Weights of a small transformer language model.
Size: 8 layers, 10 heads of 64, MLP 1728 SwiGLU, vocabulary 16678.
Each number is 128 + 32 x the weight over its row's rms, rounded and kept within 0 to 255. Layers, rows and columns count from 0. The size above them is the row's rms in percent of the matrix's.

# layer 3 MLP down (transposed), 1728x640, rms 0.0507, rows 319-347, columns 0-79
size [ 98  95  99 102  96 103 102 101  91 106 103 103 108 101 100 101  94  94  99 100 102 103  96 101 106  89 103 102  96]
[[144  91 134 136 155 171 130 118  83 127 173 112  97  85 126 135  93 159 143 137 106 134 128 170 100 124  71 183 112 132  70 148  88 152 141 118 133 113 117  84  69 108  92 127 100 115 122 137 119  46 117 142 128 155 132 173 180 132 161 155 127 162 123 130 139 118 147 147  53 156 107 129 142 118 162 115 157 158 150 122]
 [120 160 132 117 161 114 160  89 160 129 142 110 139 149 109 114 163  90  71 152 135  98 138 161  65 185  82 142 144  98  93 117 103 146 151 132 131 114  75 117 135 103 126 176 111 132 125 174  99 163  79 120 114  87  98 112 153 106 129 145 179 102 138 157 130 129  98 156  90  19  99 134 157  89  95 132 112  74  52 141]
 [110 140 132 158  85 140  78 176 122 111  87 143 111  92 143 141 159  83  68 150 139 167 113  68 107 193 118 169 121  99 115 118 116 175 140 156 127 133 105 167 100 163 249 135 150 129 101 159 100 119 102 152 115 132 188 176  73 163 107  63 124 108 153 146 104 182  97 131 109 111 122  79  93 123  66 170 110 150 110 117]
 [120 148 152 151 144 112 151  83 120 157 164 115 126 139 152 109 160 152 107 138 103 104 160 165 128 125 156 155 134  87 120 131 153 106 119 126 143 190 174 117  79 117  52 171  99 171 150 151 173 150 148 128 148 153 105  92 155 119 120 132  96 124 116  83 178 127  80 182 144 136 182  89 115 157 116  60  76 141 174  67]
 [ 97 135 127 120 140 100 144 157 106 134 154  74 140 194 166  78 125 150  98 117 160 185 151 135 122 102 122 115 118 141 142 129 142 176 172 139 155 144  32 151 102  45 105 140 119 135 114 105 157 102 104 117 130 145 121  86 148 143  52  87 198  76 141 173 131 145 102 221 108 141 156 119 133 123  72 207  83  79 196  69]
 [127 114 128 153 132 107 112 115 139 112 121 121 106 125 134 117 114 122 134 153  74 157 100  70 142 147 114 165 129  85  78 134 152 116 168 102 207 130 108 115 103  64 138  92 145 152  90  87  95 124 116 139 141 121 154 152 165 118 142 163 176 115  90 147 110  98  79 159  73 101 168 124 170 130 132 111 116  77 157  84]
 [185 101 135 113 111 166 132 162 121 136 141 142 140 138 113 128 133 151 134  90 119 129 153 114 106 149 123 129 166 221 133  83 173 151 206 137 142 126 114 174 160  94  84 127 137 164 114 158 132 170 140  93  83  92 142 143 172 154 132  91 101  57 147 147 126 172 123 123 151 143 170 119 122 120 101  72 121 143  89 107]
 [109 106 139 164 141 154  53 167  45 118 146 125  90 111 170  92 175 146 202 129 131 123  84 151 169 111 217 141 134 144 173  94 112 150  76 111 145 161 111 104 118 174 102 154 131 203  95 126  82 102 107  77  97 136  95 105 127 110 100 146 137 116 151 133 180 167 154 104 162  95  94  63 153  98  77  99 108 143  81 172]
 [130 136  39 127 180 148 135 129 181 165 138 115 184 147 129 173 161 175 125 123 107 124 151 123 196 145 147 142 119 118 158 111 134 127 182  80 175 129 124 114 176 164 103 170 174 115 136 100  83 147  93  91 163 147 104 129 115 146 131 142 147 140 138 142 155 197 126 105 147 143 126 113 138  83 103  95 104 105 107 111]
 [122  60 120 155 134 114 114 148 109  92 116 140 134 154  92 141 108 123 102 124 153 113  91 146 105 244 134  91 138 112 136 129 127 183 181 104 111 162 129 129 124  93 127 116  95 163  94  75 137  91  88 132 149 121 137 144 125 118 102 133  81  97 123 105 141 154 154 135 150 113 105 131 168 128  92  98  96 141 173 117]
 [105  94 150 134 137 118 128 144  96 117 156 129 119 132 111 156 128 128 156  57  63 106 173  58 121  74 127 128 161 150 141 108 115 108 159 125 130 137  78  96 180  90 127 152 111  84 148 115 150  46 123 142 192  48  78  85  96 168 200  97 171  94 148 107 161  83 137  88  71 142 140  55  94  70 144 121  80 115  81 126]
 [140 155 183 108 171 104  79 104 180  93 121 127 132  95 124 159 190 115 123 182  71 127 164 181  92 107 133  99  85 107 138 157 143 117 119 118 196 122 129 176 146 188 179 174 117 170 189 130 159  93 159  89  80 109 166 160 106 159 111 106  76  57 147 120 109 104 144 119  97 118 177 169 127 119  80 103 111 175 104 124]
 [130 176 104 133 112 145 141 120 114 135  99 146 127 136 150 107 160 110  83 168 142 139 142  92 154 117 168 144 171  95 108 162 158  64 123  90 143 139 131 110  76 153 127 136  92 137 108 159 186  77 105 112 144 124 137 113 112 147 132 119 127 144 117 142  70 135 115 174 140 112 102 132 166 160 113 137  98 136  95  94]
 [125 117 145 125 138 144  94 109 126 144 131 165 114 131 185 121 183 154 149  98 123 109 123 131 122 129 121 103 169 131 121 127 143 128  72 127 101 161 122 100 109 172 111 114 162 220  77 154 195 138 111  85 131 139 109 132 157 165  71  78 200 136  96 144 152 143 103 180 157 109 173  93 126 102 156 144 135 100 227 111]
 [106 137 143 152 139 176  83 129 120 118 125 160 122 143 115 188  79 142 142 127 140 100 155 125 102 165 150 130 164  79 178 130 103 135 170 118  92 131 160 128 131 112 112  93 161 138 109 100 123 127 109 140  97 146 109 105  99 173 115 183  85 126 135  80 147 144 151 155 193 142 109 147 122 131 126 165 163  86 219  82]
 [141  92 105 146 109 160 121 133 149 127 129 146 139 141 125 162 150 115 126 120 109 141 146 143 159 128  84  61 169 188  93  85 125 134 115 156 102 135 113  80 117 128 145  64 166 157 169 153 127 115 171  98 130 133 159 108 170 219 133 142 176 156 168 123 208  90  89 198 150 131 133 108 123 171 139  98 131 112 158  92]
 [147 134 147 151 147 123 104 123  58 191 141 111  56  59  89 119 173 127 137 201 222  85 130 189 128  98 123 126 128 118 137  91 114 152 117 133  99 109 217 144 176 172 137 154 169 158 151 125 100  57 163  84 119 131 105 187  98  68  52 129 166 153 190 110 139 113 154 118  83 113 134 166 155 113 163 165 145 117 165 152]
 [187 126 122 183 162  63 124 152  80 121  85 159  90 148 137 151  77 147 170 142 117 136 130 127 107 163 100 169 136  91 139 123 151 169 165 152 120 109 107 147 159 147  93 134 110 132 139 126 153 196  90 134 128 131 155 133 105  92 148 137 100 169 120 120 156 158 111 107 136 132 108 134  61 115 125 169 143 108 127  89]
 [ 87 147  88 140 163  95 127 159 182 107 115 124 129 154 109 125 122  82 110 154 131 129  88 102 141 120 140  64  77 111 197  90 165 117  83 146  61 149 208 164 132 172 164 132 178  80 145 135 111 124 128 191  84  98 130 112 144 133 146 160 185  80 156  80  87 159 118 106 103  86 123 161 186  71 129 103 141 154  79 162]
 [131 129  66  78  78 113 103 158 126  96 114 165 117 126 150 149 163 127 131 154 131 140 182 124 204  72 134 149 158  84 112 119  96 168 146 112 114 133 163 162 117 138 156 138  60 191  63 125 156 120 156 104 161 141 124  64 110 106 106 121 147 115  69  64 147 132 115 155  95 107 184 168  97 118 125 107 165 135 114 172]
 [167 100 108 177 135 155 146 172 109  77 150 103  96 172 186 133 115 105  69  80  95 138 116 177 104 127 122 134 134 194 128 163 123 154 120 112 160 107 132 234 149 137 165 129 134 196 161 153 101 101 105 112 138 118 153 160 109 132 105 153  80 191 121 111 121 115 150 141  81 137 139 100 194 164 163 101  87 149 176  64]
 [128 105 120 102 143 127 113 125 135 123 107 183  73 162 124 113 174 157 134 163  40 102 129 130 160 154 104 187 139 106 126  91 178 129 127 100 131 134 147  91 117 232 130 120 164  65 136 156 121 102 132 118  99 138 213 101 141 133 140 115  93 106 145 108  80 147 114 157 105 115 161  98 133  88 154 152  97 143  99 111]
 [139 103 117 145 114 133 119 181 119  67 148 181  76 154 173 149 161 158 198 114 138 149  85  80 143 188 141  71 122 149 131 180 169  87 141 149  85 151 100  88 107 169 121 134 151 119 140 103  91 105  73  76 163  47 116 173 168 114 151 160 127 159  61  46 121 140 199  95 141 153 170 176 150 106  98  94  97 114 124 129]
 [149 115 125  96 114 160 150 105 140 136 138  86 181 130 129 148  68 126  93 165 121  83 131  90 150 117 143  41 128 145 147 137 152 172 146 148  85 104  88 125 117 133 133 146 133 125 166  58  99 126 137 129 107 180 193 111 105 161 113 164 145  71 158  99  89 153 164 101  89 166 149 142 159 134 145  79 138 110 132  85]
 [ 74 106 106 136 126 101 136 185 125  83 121 146 111 136 138 172 141 183 117 159 132 152 109 149 151 138 148  61 123 179 147 125 100 107 140 123 110 125 151 165 169 103 201 131 165 171 110 134 106 120 132 105 113 152  52 132 125  65 193  93 141 104 165 118 165 138 166 131 121 113 130 150 149 108  76 126  40 139  94 171]
 [130 108  64  59 110 110 201 169 126 126 114 129 142 109 156 147 168  94 144 133 141  94 171 112 138 126 139 213  94  87  81  91  80 128  97 115 100 111  99 121 135 129  97 101 139 132 175 201 129 141 166 164 206 160 117 147 147 162 142  76 115 116  86 138 113 116 133 156 113 152 115 151  67 163  83 115 122 158 104  63]
 [103 151 177 134  89 118 140 100 147 183 158  87 136 145 157 127 161 162 173  85 121 136 148  96 168 175 111  59 120 121 136 116  69 161 114  76 135  84 127 130 138 117 159 130 147 171 109 126 190 112 116 133 111  39 113 119 138 138 129 139 131 121 128 138  90 100 204 165  64  88 132 103 111 128 123 118 142 129  88 143]
 [163  96 137  84 105 169 122 113 143  74 126 139 163 157 143 151 134 106 134  90 121 110 130  99 165 134 121 185  76 149 156 146 176 149 139 148 107  71  56 112 106 147 120 152 106  59 100  96 141 143 123 103 137 170  80 101 178 125  84 158 170 156 192 171 121 155  43  98 157 104 130 123 120 110  97 118  70 107 104 100]
 [145  81 114 131 114 102  97 189 111  79 165 120 148 184 184 154  76 149  98 143 128 174 144  90  81 181 141 133  42 145 153 142 110 160 156  64 201 132 183 126 143 111 129 107 129 128 130  97 136 176  70  95  69 134 121 126 195 118 128 172  65  85 125 119 156 115  92  73  66 133 121 136 136  88 206 154 131 128  92 169]]
# layer 3 MLP gate, 1728x640, rms 0.051, rows 320-347, columns 0-79
size [ 96 100 103 102 101 104 100  95 107 100 103 106  99 101 101  96  97 100  96 111 100  97  97 104  94 103 101  98]
[[106 142  90 149 127 109 151 133 163 159 147 171 189 110 110 113 128 153 139 125 160 143 154  73  86 128 124 160  88  45  99 128 130  90 159 138 153 138 123 152 154 138  86 145 176  90 102 131 134 157 133 141 148 142  56 109 162 166 150 136 201 121 147 116 156 125  96 196  81  64 134 107 122 152 148  82 133 180 129 152]
 [197 113 112 165 106 113 154  98  91 108 143 111  98 140 145 146 116 164 131 163 128 205 110 132 147 176 117 159 119  84 105 168 131 145 133 149  93 168 119  94 102 190  97  90 148 132 143 115  69  90 151 159 133 117 142 134 187  99 140 142 150  91 102  99 177 160 111 118 146  78 101 137 107  93 144 154  82 171 149  75]
 [112 117 131 116 160 112 162 152 127 136 128 120 146 136 131 171  99 111 181  43 136 112  87  49 136 149 167 149 108  97 135 151 135 120 156 128 119 117 106 103 112 170 155 122 117 154 141 114  85 111  95 101 209 163  76 149 170 177 197 128 197  81 171  99 125 142 189 130 109 101 117 133 195 127 131 112  38 140 107  98]
 [129 129 111 136 140 102 163 101 102 126 134 114 104  87 152  65 144 169 124 138 136 105 107 132 210 112 151 116  92 124 146 110 147  77 164 156 197 140  99  83 113 139 117 182  86  69 148 160  87 134  97  62 151  87 110 133 135 136 180 123 164  86 102 160 168  97 148 126 106 131 127  70 149 145 105 176 183 120  82 117]
 [147 125  84 152 129 101 156 172 112 131 178 105 152 137 131 180 154  86 117 128 108 105 135 134 124 132 131  94 139 142 114 153 170 122 142 135 156 119 103  83 115 173 152 176 163 149 138 128 112  94  97 120 118 193 123 140 220 179 184 189 163 163 137 145  78 136 138  81 141 126  86 147 117 111  69  99 153 121 132 154]
 [177  94 143  82 130 130 151 154 160 158 155 118 127 111 123 139 133 139 141 123 118 153  91 110 100 138  82 197 167 117  91 155 163  78 137 167 169 132 112 154 125 177 136 190 151 141 112  98 107  85 130 130 137 127 136 199 157 183 105 104 148 150 135 128 180 131 120  87 163 129 107 103 136 149 147 131 108  99 138  92]
 [175 155 201 205 147  10 147 139 114  96 160 138 134 139 134 131 170 126 132  48 111 132 171 184 115 118 144 122 170 133 140 104 132 154 130 151 118 137 151 132 166 127 130  87 205 102 134 126 167 132 124  81 176  96 132 156 186 158 139 117 123 123  93 156 139  98 126 113 171 175 117 121 142 118  94 104  38  67 170 152]
 [142 132  87 134 120  48 138 108 142 134 134 166 176 148 161 119 149  77  88 146 116 112  96 108 111 142  85 137 143 136 119 126 129 135 149 174 154 137 141 142 106 178 117 146  93 121 117 152  85 130  85 146  86 120 187 130 123 188 135 145  57  96 164 108  68 111 148  96 198 152  86  90  96  85  93  44 128 148 152 155]
 [129 132 107 150 106 109 126 123 111 135 130 111 158 126 132 146  80 140  82  83 148 117 125 139 141 184 149  80 186 126 176  68 111 135 124 149 102 124 134 167 147 139  70 137  90 169 104 110 161  62 144 136 133  73 154  95 128  92 129 128 128 124  92 142 161 107 191 159 101  82 119 152 125 102  97  87 116 134 155 156]
 [154 103 114 135 108  77  88 155 132 147 145 109 151 106 115 177 129 183 177  59 123  57 114 174 145 159 139 108 128 194 130 104  29 126  93  53  70 127  94  94 110 116  87  33 166 114 134 124 122  79 118 119  96 145  78 138 188 133 105 207  76 137  92 132 157  71 177 148 122  96 157 136 128 105  99 121 104 157 113 155]
 [136 109 113 125 134 135 148 169 123 136 110 112 160 106 112 121 124 146 108 139 146 131  90  73 149 153 159 119 100 146 105 141 117 144 178  94 114  96 114 175 126 144 126 194 144 145 166 154 155 131 109 100 109 170  87 173 173 135 187 209  98 126 117 166 138 118 120  95 132  91  93 129 162 142  72 131  81 156 133 123]
 [178 102 137 150  78 134 149 134 116 158 162 138 124 122 118 146  54 169 144 127 128 130  83 107 105 177 145 128 136 233 149  91 134 113 117 146  75 126  94  85 174 112 110 119 109 187 164 107 113 121 119 133  93  45 132 139 122 113 158  77 141 162 190  85 156 120 116 117 139 138 157 120 164 101 138  81 100 142 147 108]
 [146 186  96 160 117 121 164 171 148 173 168 109 110 158 131 149 182  88  92  92 149 135 161 122  78 115 107 115 168 133 111 123  15 105 140 180 124 182 161 130 145 115 127 147  96 155 168 129 114 132 109 115 205  99 109 157 162  98 163 100 167 135 100 165 145 139 101  89 133 121 120 122  55 106 147 118 130 100 116 155]
 [119  82  71 101 103 122 179 150 151 141 108 120 193 120 145 133 184 101  99  91 158 118 148 119 135 167 101 119  84 120 142  84 133 154 143 154 114 122 162 145 137 136 108  75 103 149 149 147 170 126  41  98 168 170 132 203 140  68 132 148 136 157 179 168 158 155  91 106 180 118 101  83 114 162 164 159 121  89 132 144]
 [153 166 154 115 101 127  95 136 145 135 149 117  81  67 106 154  76 173  90 141 136  95 135 106 158 146 108  97  89  72 173  86 166  97 129 151 115 123 129 132 105 142  85 117 220 116  71  67 147  99 104 110 143 124  95 100 146 174  62 108 106 147 113 114 172 137 172  81 162 147 126 102  81 117 106 146 144  68 137 158]
 [127 135 101 125 127 112  91 130 175 159 140 180 156 102 102 173 134 120 182  85  89  95  83 132 104 133 142 136 157 147 169  89 123  91  93 220 116  86 111 105  93 162 120 127 133  85 127  89 156 162 134 148  96  84 124 158 166 209 103 115 171  89 125  78 106 123 117 145 190 140 117 130 123 123  89 114 129 114 105 150]
 [194 135 116 194  98 118 156 146 157 146 185 160 104 108 131 136 131 149  63  95  84 154 147 135 130 138 104 143 109 146  73  99 161 108 121 130 125 144  78 121 123 183  99 144 128 161 132 111 114 140 117 101 121 175 160 130 127 170 161 164 187 128 138  85 125 119 128 119 160 146 131 118  46  52 152 106 109 154 130 174]
 [148 164 138 153 130 126 141 150 145 140 138 168 155 108 168 129  91  99 163  93 107 184 110 134 158 117 143 149 148 133 161 127 168 127 155 126 109 177  78 123 182 140 174 126 177 173 162 162  71 192  93 166 190 125 161 115 171 133 123  86 155 110 143 121 174 125  81 149  67 110 134 180 135 100 151 121  80  70  78 142]
 [126 128 141  91 147 128 182 152 207 123 138 106 164 106 136 134 150 124 135 154 132 168  95 106 127  74 145 108  93 211 100 140 124  99 187 170 109 162  86 134 137 203 121 117 139 161 169 118 162 127 128 124 145 132  97  73 129 137 124 125 132  88 122 113 151 155 113 167 107 155 103  94 111 162 111 110 120 115 124 118]
 [ 83 194 177  79 121  88  99 122 193 224 147 162 162  59  79 102 119 164 135 109 112 170 144  85 151  92 161  85  80  96 136 116 120 126 101 132 109 178 135 121  74 165  50 133  65 144  99  82 134 142 127 147 157 131 128 160 136 134 119 154 147 137 130 104 123 146 116  96 130 130 121 100 147  73  90  89 194 125  97 155]
 [127  82 121 112  81  93 102 127 139 154 139 114 137 106 139 152 179 159  92 136  66 149 142 111 112 130  84  77 133  90  95 190 171 156 120 115 169 165 156 177 117 157  99 109 206 118 148 158 132 147 212 147 150 139  91 133 173 145  88 149 120 105  84  60 160 107 166 144 108 109  84 109 203  94 102 146 113  89  76  84]
 [121  93  97 138 142 115  86 131 122 129 129 110 167 113 154 149 156 125 151 140  91 166  56 100 199 130 163 109  94 128  87 211 107 134 111 125 117 114 119 125  86 191 118 151 138 111 190 200 127 112  86  93  82 117  90  83 150 219 171 119 165 178 178 182 177 102 124 157  66 108 177 132 126 101  89 144 103  67  83 108]
 [150 153 112 190 121 108  66 117 100 153 150 114 102 114 138 122 132 173  97 107 138 147 158 180 105  49  99 156 111 182 119 100 177  85 115  78 123 109 123 150 122 144 103  92 135 142 126 124 165 180 106 124 156 115 150 145 143 147  86 129 148 141 104 113 189 188  92  74 198 164 154  81  98  58  76 130 131  78  99 162]
 [181 126 117 172  48 127 105 105 124 182 146 166 101 107 110 142 135 145 110  72 108 129 154 101 102 209 151 119  58 173 164  81  67 108 154 140 118 148  81 127 157 132 100  96 103 127 214 154 115 127 156 143 155 131 165 147  79  97 159  82 107 210 159  96 111 119 158 108 130  99 136 132 153 101 123 111 194 122  94 127]
 [125 120  82 126 146 108 163 182 157 171 180 119 150  80  88  82 116 156 130 134 118 118  98 156  99  74 145 133 113 120 140 137 119 101 216 148 157 112 131 121  96 134  73  98 149 132 164 113 194  88 139 114 161 130 122 157 133 126 126 148 115 112 198 130 106  83 117 179 112  96  75 131 104 120 159 117 123 180  96  76]
 [143 144 141 161 102 122 121 128 155 147 183 107  88  96 131 109 132 186  77  97 110  79 109 128  60  82 153 116 137 147 144  87 142 110  87 124  90 156  78 106 125 131 147 167 134 128 110  65  80 115  87 186  98 138 157 127 101 189  90 161 133 175 100 151 124  78 100 110  74  83  70 130 152 126 142 114 131  69 161 142]
 [113 124  73 153 140  86 123 153 108 117 127 116 126 130 153 159  57 157 116 158 108 132 108 157 180 118 158  97 154 154 146 133 100 147 102 122 119 168 117 102 129 165 124  90 145 157 144 145 127 131  81 146 118 136  13 135 128 125 101 174 185 117  99 116 159  83 214  99 148 103 119 114 146 130 127  92  94 140 137  87]
 [163 162 140 191 104  95 137  90  95 165 166 165 107  63 128  91 192 147 148 103 103 166 101 113 105 135 106 127 112  70 126  89 123  62 112 143 153 132  80  90 129 122 129 152  99 136 111  87 125 181  61 135 137 116  95 195 121 166 197 153 129 154 165 140 117 140 116 138 129 108 140 129 115 136 110 122 130  55 149 143]]
# layer 3 MLP up, 1728x640, rms 0.0535, rows 320-347, columns 0-79
size [ 95  99 102 100 103 104 102 100 105 102 103 105  96 101  97  95  90  97 103  99 101  96 100 105  86 102 103  95]
[[ 98 146 128 115  77 163  91 136 186 213 137 139 123  33 100  79 115 140 163 135  96 157 129 117 136 104 130 114  86 121 130 158 131 156 102 157 126 110 149 100 118 138  80  82 162 106 130 156 140 132  79 167 124 116  95 137 130  82  78  66 162 114 181 151  93 117 131  94 133 130 123  97 123 140 156 156 216 131 116 139]
 [144 137 115  94 139 181  69  56 139 146 127 101 110  85  88  96 108 141 120 184  67  79 143 104 134 105  72 161 135  93 104 119 143 106 135  75 126 152  85 148 124 134 146 123 130 148  69  52 124 185 154 118 110 176 178 169 113 121 174  73 127 127 115 159 115 214 183 113 111 108 149 130  97  58  99 145 126 133 104 117]
 [129 132 143 106 158  99 129 121  84 132 136 154 140 168 130  72  71 142 169 142 122 113 132 121 140  97 163 112 176 155 124  56 104 104 140 145 104 112 122 125 174  97  73 103 103 128 154  91 156 165 101  94  90  86 191  53 159 153 119 143 111 139  85 168 147 167 109 132 100 111 164 128 168 138  84 112  97 123 148 115]
 [124 167 166 135 136  91 157 113 130 141 158  78 146 109 124  97  67 145 170 104 122 169 131 149 112 133 108 103 138 209 178  77 134 145 102 176 110 145 123 115 115 125 137 118 119 162 208 131  97  81 218  80 127  79 144 111 129 187 168 121 101 135  78 141 105  93  88 117 155 165 169  81 130 146 136 120  73 191 126  79]
 [124 137 111 116 126 133 115 101 126 149 167 103 150 133 106 157 158  67  65 161 115 157  91  86 113 183 134 123 136 122 105  99 228 120 139 103 108 153 124 161 150 128 137 123 158 181 108  97  68 133  94 128 154 160 159 148 157 122 201 105 201 203 146  83 124 103 162 104  93 134 123 111 125  98  85 131 111 113 117 144]
 [164 153 110 116 129 158 174 148 151 136 141 110 115  95 117 117  66 117 101 138 114 108 153 110 159 143  79 101 146 161 147 143 151 108 148 147 105 134  94  81  75 203  46 147 144 116  99  97 135 131 125 151 156 137  92 121 203 184 179 133 130 137 161 150 170 105  97 142  92  88 138  68 195 161 131  59  61 145 126  75]
 [141 126 134 137 106 162 163 121 120 118 114 111 106 106 104 110  92 118 160 129 118 111 118 115 210 163 123 135 124 155 175 102 189 103 167  95 123  59 109 161 131 139 129 110 169 152 161 134 122 160 172 154 179 109 175 118 171 128 171 140  93 105 134 157 189 162 115 119 142 145 129 104 116 118 128 121 121  96  87 131]
 [122 145 155 139 145 170  96 100 144 155 129  86  68 100 103 103 155 157 168 136 131 112 119 100 145 111 126 130 138  99 111 145 120 114 125 131 133 114  68 154 185 114 173 142 132 139 109  54 125 177 181 140 140 165 130 171 146  35 170 115 150 103  78 148 173 119  99 146  91 142 120 146 202 128 128 168 139 135  94 124]
 [139 122 118  90 121 156 136 131 142 132 129 105 155 111 140 109 133  89  99 125  93 143  77 153 116 156 168 133 116  75 104 138 156 128 157 148 172 175 100 110 123 102 110 169 105  63  76  75  89 117 125 132  79 135 177 146 146 112 136 121 143 138 123 102 139 159 249 116  74 134 110  82 118 123 129 133 139  61 150  71]
 [ 77 149 160 125 171  71 104 108 106 130 127 129 102 105 134 133 152 130 113 156 116 138 148 102 157 136 133 157 187 149 133 151 107 169  60  84 129 109 125 136 101 107 125 156 126  83 164  72 118  73 135 136  86 142 142 118  78 163 141 160 111 159 174 140 109 109 164 146 171 139 114 123 176 136  88 117 184 165 160  78]
 [142 134  86 107 164 105 108 154 122 100 104 121  71 151 152 146 132 113  96 135 157 146 154 132 137  71  88 122  90 143  89  88 184 183  52 113  46 122 153 120 121 133 174 114  86 153 143 222 141 131 160 170 120  90 183  21 139 132 142  75  72  96 149 122 157 146 118  76 170 111 149 101 143 152  91  67 189 131 101 159]
 [138 155 124 125 115  77  97 145 134 133 136 134 118 165 104 130 152 109 135 130  73 123 160  99 122 188 166 172 150 132 153 123 126 103 149 127 119 101 156 127 131 138  73 114 160 101 117 104 163 125 170  91  79 128  79 123 140 152 105  67 158 174 143 149  94 124 191 101 209  84 102 147 205 108 103 133 138 149 148 124]
 [116 114 138  83 121 135 122 105 127 114 121 128 124  71 118 119  95 153 154 115  97 137 177  88 142  75 168 134  67 129 114 115 177 138 134 212 113 132 154  82 135 117 153  95 123 102 110 247  93 167 128 137 147 145 146 133 115 113 125 124 152 152 138 164 132 151  89 142  97  69  59 170 107 132 148 184 124 163  75 158]
 [136 126 167 114 127 145  58  93 121 146  97 104 120 117 150 132 154 130 106 164  60 104 111 195  97 105 115  96 121  75 113 108  89 143  67  91 146 121 172 126  99 144 156 156  85 176  74 138 130 153  48 106  97 131 158 172 133 162 108 106  68 166 156 176 140 136 104  99 125 168 165 116 116 125 146 138 134 151 115  54]
 [129 137 147 121 127 133  79 144 102 133 132 197  96 100 131 101 167 141 141  86 184  77 105 121 138 140 127 121 146 142 124 123 105  97 184 125 141 142 146 157 143 109 123  92 137 157 104 146 131 114 114  98 122 137 119 142 116  82 114 108 136 113 110  81 153 141  71  97 184 175 186 120  63 103 129 119 116 113 113 201]
 [163 113 127 145 145 146 159 110  78  76 101  82  74 148 135 104 114 119 156 150 124 152  70 136 101 110 127 133  52 117 101 108 140 166 165 105 128 127 113 134 137 113 116 122 133 207 163 145 118 114 163  63 129 119  93 168 133 121 139 136 131  87 190 133 174 147 147  81 124 201 139 157 102 140 108 149 134 179 120  56]
 [102 113  97 153 144  92  83 147  79 106  95 125 121 157 137 130 106 105 173 141 166 161 105 143 103 158 133 168 133 119 126 174 170  69 189 152 145  88 144  87 125  94  90 144 127  90 161 121 150 106 135 119 205 111  97 117 141  87 111 156  84 166 108 129 173 134 148 116  72  87 129 104 150 147 120 174 172 101 142 116]
 [164 132 142 174 151 112 104 132 141 132 142 133 148 109 129 105 108 128 111 143 107 146 116 111  89 111 119 170 153 135 166  93 177 164  58  91 122  81 145 140 154  87 212 164 117 131 106  73 146 125 149  90 135 104 143 134 165  79 176  61 139 108  78  99 149 116 113 130 182 113 173 105 141 106  99 165 170 120 165 159]
 [128 151 116  54 114 125 157 145 201 118 140 149 129 129 130 188 106 135 154 188 101 161 103 101 173 108 121 114 105 123  83 140 102 122 125 131 107 168 139 143  99 203 132 119 148 181 148 111 174 106 135 122  96 109 127  84 105 133  76 108 113 142 138 127 119 155 128 127 127 122  95  89 144 160 115 170 160  91 107 120]
 [122 130 155 115 120  97 129 146 224 200 200 118 141  86  28 125 141 121 153 135 118 126 175 100  74 161 171 188  88 122  92  64 102 144 151 102 100 148  62  88  82  64  92 113 143 157 126 160 134 192 102 112 114 130 116 140 188 111 172 122 157 125 105 176  82 136 194 121 191 105 171 145 147 130 170 113  84  92  93  91]
 [141 150 126 155 132 102 182 132 126 139 142  53 160 129 106 141 149 121 131  86 116 184 100  87 139 136 142  79 146 113 180 163 167  75 126 202 119 160 121  74 119 141  97 177  74  65 195 111 111 156 110 112 129 131 138 144 168 156 110 127 125 124  98  88 144  93 232 116 116 131 110 118 152 140 148 169  89 160 130 145]
 [184  99 147 154 114 137 147 136 132 112 124 136 144  75 119 108 123  77 164  65 112 132 108 121 115 106 143  65 120 183 142 124 169  91 194 144 146 142 198 109 127 153  97 172 131 158 217 134 167 127 118 102 156 114 149 193 122 141 138 142 158  97 165 126  91 153  78 211 112 154  97 150 131 192 132  85 130 151 117 145]
 [118 114 115 108 125 106 121 114 151 137 135 119 142 115 165 106 108 113 128 121 122 124  89 148 134 131 168 154 137 162 170 121 105 180 137  86 117 119 152 145 190 136 180 120 143 171 163 186 125  85 134  89  82 158 102  69 179 108 131 132 128  99  96 156 145 123  81 139  95 144 153 115 120 129 134 123 117 185 108 115]
 [153 122  95 121 117 161 111 140 162 150 111 158 123  95 122 152 163 112 122  74 120 156 165 102 125 124  56 101 112 109 137 113  77 153 139 173 157 126  99 144 154 111 163 116 101 207 185 148 140 120 128 151 107 174  72 136 120 184 100 136  92 118 106  95 132 101 160 112 128  96 177 155  95 145 159  84 138 100 178 111]
 [150 122 157 158 142 141 141  98  65 114 133  97  75 147 202 142 135 126  82 140 126 142 216 161 143 111  75 125 141 151 148 107 191  96 113 140 110 149 140 141 183 123 162  89  84 147  79 111 120 150 131 161 182 117 117 132 139 170 145 174 100 120 132  82  81 142  63 183 140 125 152 118 141 109 121 137 114 120 102 114]
 [113 128 135  92 150 141 133 105 159 150 121 109 115  89  89 145  80  94 130 154 143 144 160 182 149 145 147 139 167 125 161 107 136 130 106  89 139 142 128 125 105 112 185 142 174 191 139  82 113 123 155  70 102 179  71 155 130  53 120 163 119 100 190  95 100 112 144 115 132  68  96 176 123 116 144 185 122 153 136 101]
 [114 153 133 156 117  89  98 128 183 138 156 141 165 146 109 134 125 138  93 165 124  51  53 145 145 157 137 113 135 140 129 133  83 100  93  96  89 129 150 148  72 155 113 121 177 186 140 118 104 166  73 152 106 117 125 128 129 177 100 179 132 113 111 132  92 110 163 134  61 176 132  78 139 175 124 150 138 103 133 145]
 [168 101 132 141 150 145 139 148 109  97 128 143  79 145 115 150 167  88 116 107 146 157 114 116 161 178 145 135  96  97 173 110 139 144 110 125 159 144 132 107 130 154 163 180 138 146 134 173 123 105 161  92 175 161  62 125 106 167 131 155 171 114 151 146  80  74 155 136 136  82 123  80 110 127 199 136  70 131 144 110]]